Weights of a small transformer language model.
Size: 12 layers, width 256, 2 heads of 64, MLP 512 squared ReLU, vocabulary 3412, 5.9M parameters.
Architecture: LayerNorm before each block, learned positions.
Training: a variant of SOAP for these matrices, 118M tokens, 3595 steps.
Each number is 128 + 24 x the weight over its row's rms, rounded and kept within 0 to 255. Layers, rows and columns count from 0. Numbers have three digits each. The size before them is the row's rms in percent of the matrix's.

# layer 3 attention query, 128x256, rms 0.129, rows 0-41, columns 96-127
116:090109103137168082118086150138165134143156143098095101158163168138150150148117113100183131158118
115:109136169082153143114088153147115141158112124128168133091147156056092141125136145127118143137143
092:143132151081118135107111156164095116121112126114093162112123130127095155103156147153138112175107
103:124104085142114135141080106135150120107089131146096112099109150103147140158113058141158168127151
108:118147160127156133123112139128115118132093122135147118190140171129087141124196174119120147088127
111:136159111125151148136105126159130139152150134087107105148115111088165143133113110107117110106122
114:153108140121136141095128090124142108102130147142134119145103117117140158142083121140137121151136
105:127160117143109097127150094155163109123155128150106142138086116135126123084126110135162164124136
113:156094095121150103122118189127130107134112141131104122141131098101128130137133102129148116108088
106:083087162130179132109148131167104113176151135140111109114133151081130099074175134099189118138162
111:131161090134123109164121125107153098162181089098142135172137086142083147114127140141133150146069
125:133128142139109139128112138111147099136093098126111134110096101129115135175149107121162133059136
110:164152141112085146109138148118159099144106127141132114095154113129104111152112115127130094158158
109:135131148115121152120125147132115087169127096151179119144111140141117116129160127118132140115128
108:164175102120149098074157154150131098126115163074118138121137135123140153129075140170117105151145
114:093151140120133104120116139114114100139120090156105130127143118087133147131140100133147182155130
111:101116143115153113109141112150105131123112153123121115154125144127086095139079099098118151131138
119:102091128117101137096137138102106144175158127141139128132092117099084105123142169165113075116123
117:133121117124085126146123093179122162118136129129153113123162184153122121084131127104143096151152
126:079144160132121121157108126159080125126111103135106110129152125095108156154158142078089167134141
145:122132107117145089122125114110174157125149127155096149149132136156135164115102141100136142122140
112:120117114082162132142164192147119099090115155129105101126149076128130112173186145135109129137120
118:133132123106102133111141130084093122122138085092159125138130170120136137098142127130142118138109
103:136124153080146137098132149127103114179131122104141124132119155126078142079102170163175110142114
114:122137118166128100101126147156126143151113116170178107088150129151112117115116130099132138113156
097:129162155118124115138122124122128125124133106168150101159156171130160162124145138117146177112121
117:127142158080126156133141126166123091123135128152161124147123169153126128159122130124137101122089
105:106133130107161122142142160122114145125151103104152115154158132123093125065135116048119094167129
122:097121135116098056121113154069134093082136166132122136150092132140122166114168135153120145143107
109:121183147151147137143104111115137143129120135135152117124113103134113136117129118141154137102119
138:149150174139133117125124062131140118185097144116099113143134168123166132197110073115156131119106
117:155092117123089089124142127131106132117085140139131158107128139117111069145121093143103141157143
104:115137150133115149126176106152083130091152067112121110150117122120107112125159102134132138108119
120:128157156141108113120170123153129123146128098132099122117119123115146092113154098092138120088133
112:101119158121082073154092143143098132122113135115159129114102106132115173074104176094120105106130
124:101144081106137103117173121130155156099152164155150143123161109132083116114130145130099185127112
112:114105160135158141110121113137103115161132156158146093114154123139148130143153123071143146154119
105:137129106133144126131130084123097144118136106148134088116123131133160090168071137136107098178144
107:144154145124136152127089145163138089121140142111081122141156136110102160146105140126114152139157
110:150100107121118137116154114109101130121179174124154133112167138133095128108154154117122158124109
096:138150112116123115118122098149097122160116180177170111150149145129196133117165170119109131120103
099:134105108146114168151158138111121123125139125151107128135150099136110179136121147164105099094140
# layer 3 attention key, 128x256, rms 0.13, rows 0-40, columns 96-127
117:121111151116144120093126126151135178158140151129098156154148148113132155134168133111186080153134
123:124136145151090116154111103106159142123114115167097114136095098157085128149098145108143133080074
099:150100165171124153151132152159118092116129162153126136129140162151132126108100133137143104116156
109:109157126097122094112126126141113111115147139159140158172088121122117175177089114148100148140102
113:139130094114098154116133126099124157145148111147152150143164157132140151143085099105147093140156
113:097095139151121149097134128130136149167132117147161127138108142126101128104190087155133122141124
117:132109136164140167163195099137116075091155132088129158136162114153142121072137141153126118089129
105:104127150120168126100109127117082096124112116161143116155137177127117106131134089135206165135153
130:120104165136115132085179131114099094093100116137160127164143174107120106148145110138115175123149
112:146132127138121144104167089132100118172161104124150123127118138135064130147138079130118096162104
125:140059087087126133133104105141152156090142170111132151095141140125125116159146109141104123137114
118:101135124160139125182093116157100150152114145148083123147116113153128149101094128157112096141168
124:105112104165127110125118125135129142143126100162145179102134166076141142126088087111149093126106
113:149145125124123128152112176134100129076135087110204097122131105106149161129118135127145153176133
111:160107121148170133080152131118130119166172133161125119143136131137136159081106156145152142097181
120:165154136161166163140091174106109115169121180162159119153148140107147145124148120125124112071120
117:122121108094130156102114109097177152149142117097123142130148118085131165151106102146185106173175
118:166180148121125172093085133167098130143167102100127072075103133092112131115117112094111116165123
130:130163132107155148139124149125143106144142101145154140129108120101093154143169131153120122132111
131:129137105115066120134098152131172148144150133120116141179105075128120124121121152145126133101123
161:119098168145154132103111139132065121143119152098104156097172138128118116113187129110120143096126
114:127143134118081143087115102082099140081143071120128132178177131152138114096082133127106144086149
129:143126103133180167119129173118176118153118168134119158107131116145131102126173163125122104079124
119:094110118166202129127155088134167097102128143096145156127142138111176131130103118121140120167152
109:126182139077140135150121110130146143116150115171148084108123096091095137158132099098079107158149
102:115166080082111144091111135141095143142130150180147101145101136103155076133126143082118120124109
121:171134115119116170150105138096169114121103122155137152130080119146089119154074114189115132099151
123:121141120110120118161157153157114157124148100120153100167150156099147120096175124120142134158081
139:127156157102164153099157101094117127188101113149159153088144145099149127139150122110117148095124
112:102090086097098142192088101111184117134146151118100155141169128143125124115111157128124106110145
140:120149115091106120108135134167131153132156137140142128145092088132143148140108162147143125161152
123:136152135145148102085160162141077128135132110114154110130101115118116113126117116133163139110131
119:143115094101137117138075154132191167120100125133186090132125119121125122148058058122178112108139
126:103144149145102111125160137173098110138120117133170074156131150144077145161160135110120141153121
112:131125158116119111118087106123143171145135185156092132134155104102153107117134111120158127135090
124:166116123127138124130094141106110168145174145100120137129135102093139154119117123129144147136146
133:146117104149112167129118167109139152124127119142161127152149165134128107125127178137083105158115
122:174125143113133141087096124123135130122114111105135137119136086092119136132106076090112075093157
110:132146090105139097138114126117158110106147084104096155152168131138146136155073132144127124094112
121:128097124139130112104128121112134118145165165116108141154139182114141109091123156169120145156106
105:147129127083110137158094087129106114110138148097115069098137147130116086154132176173137138127124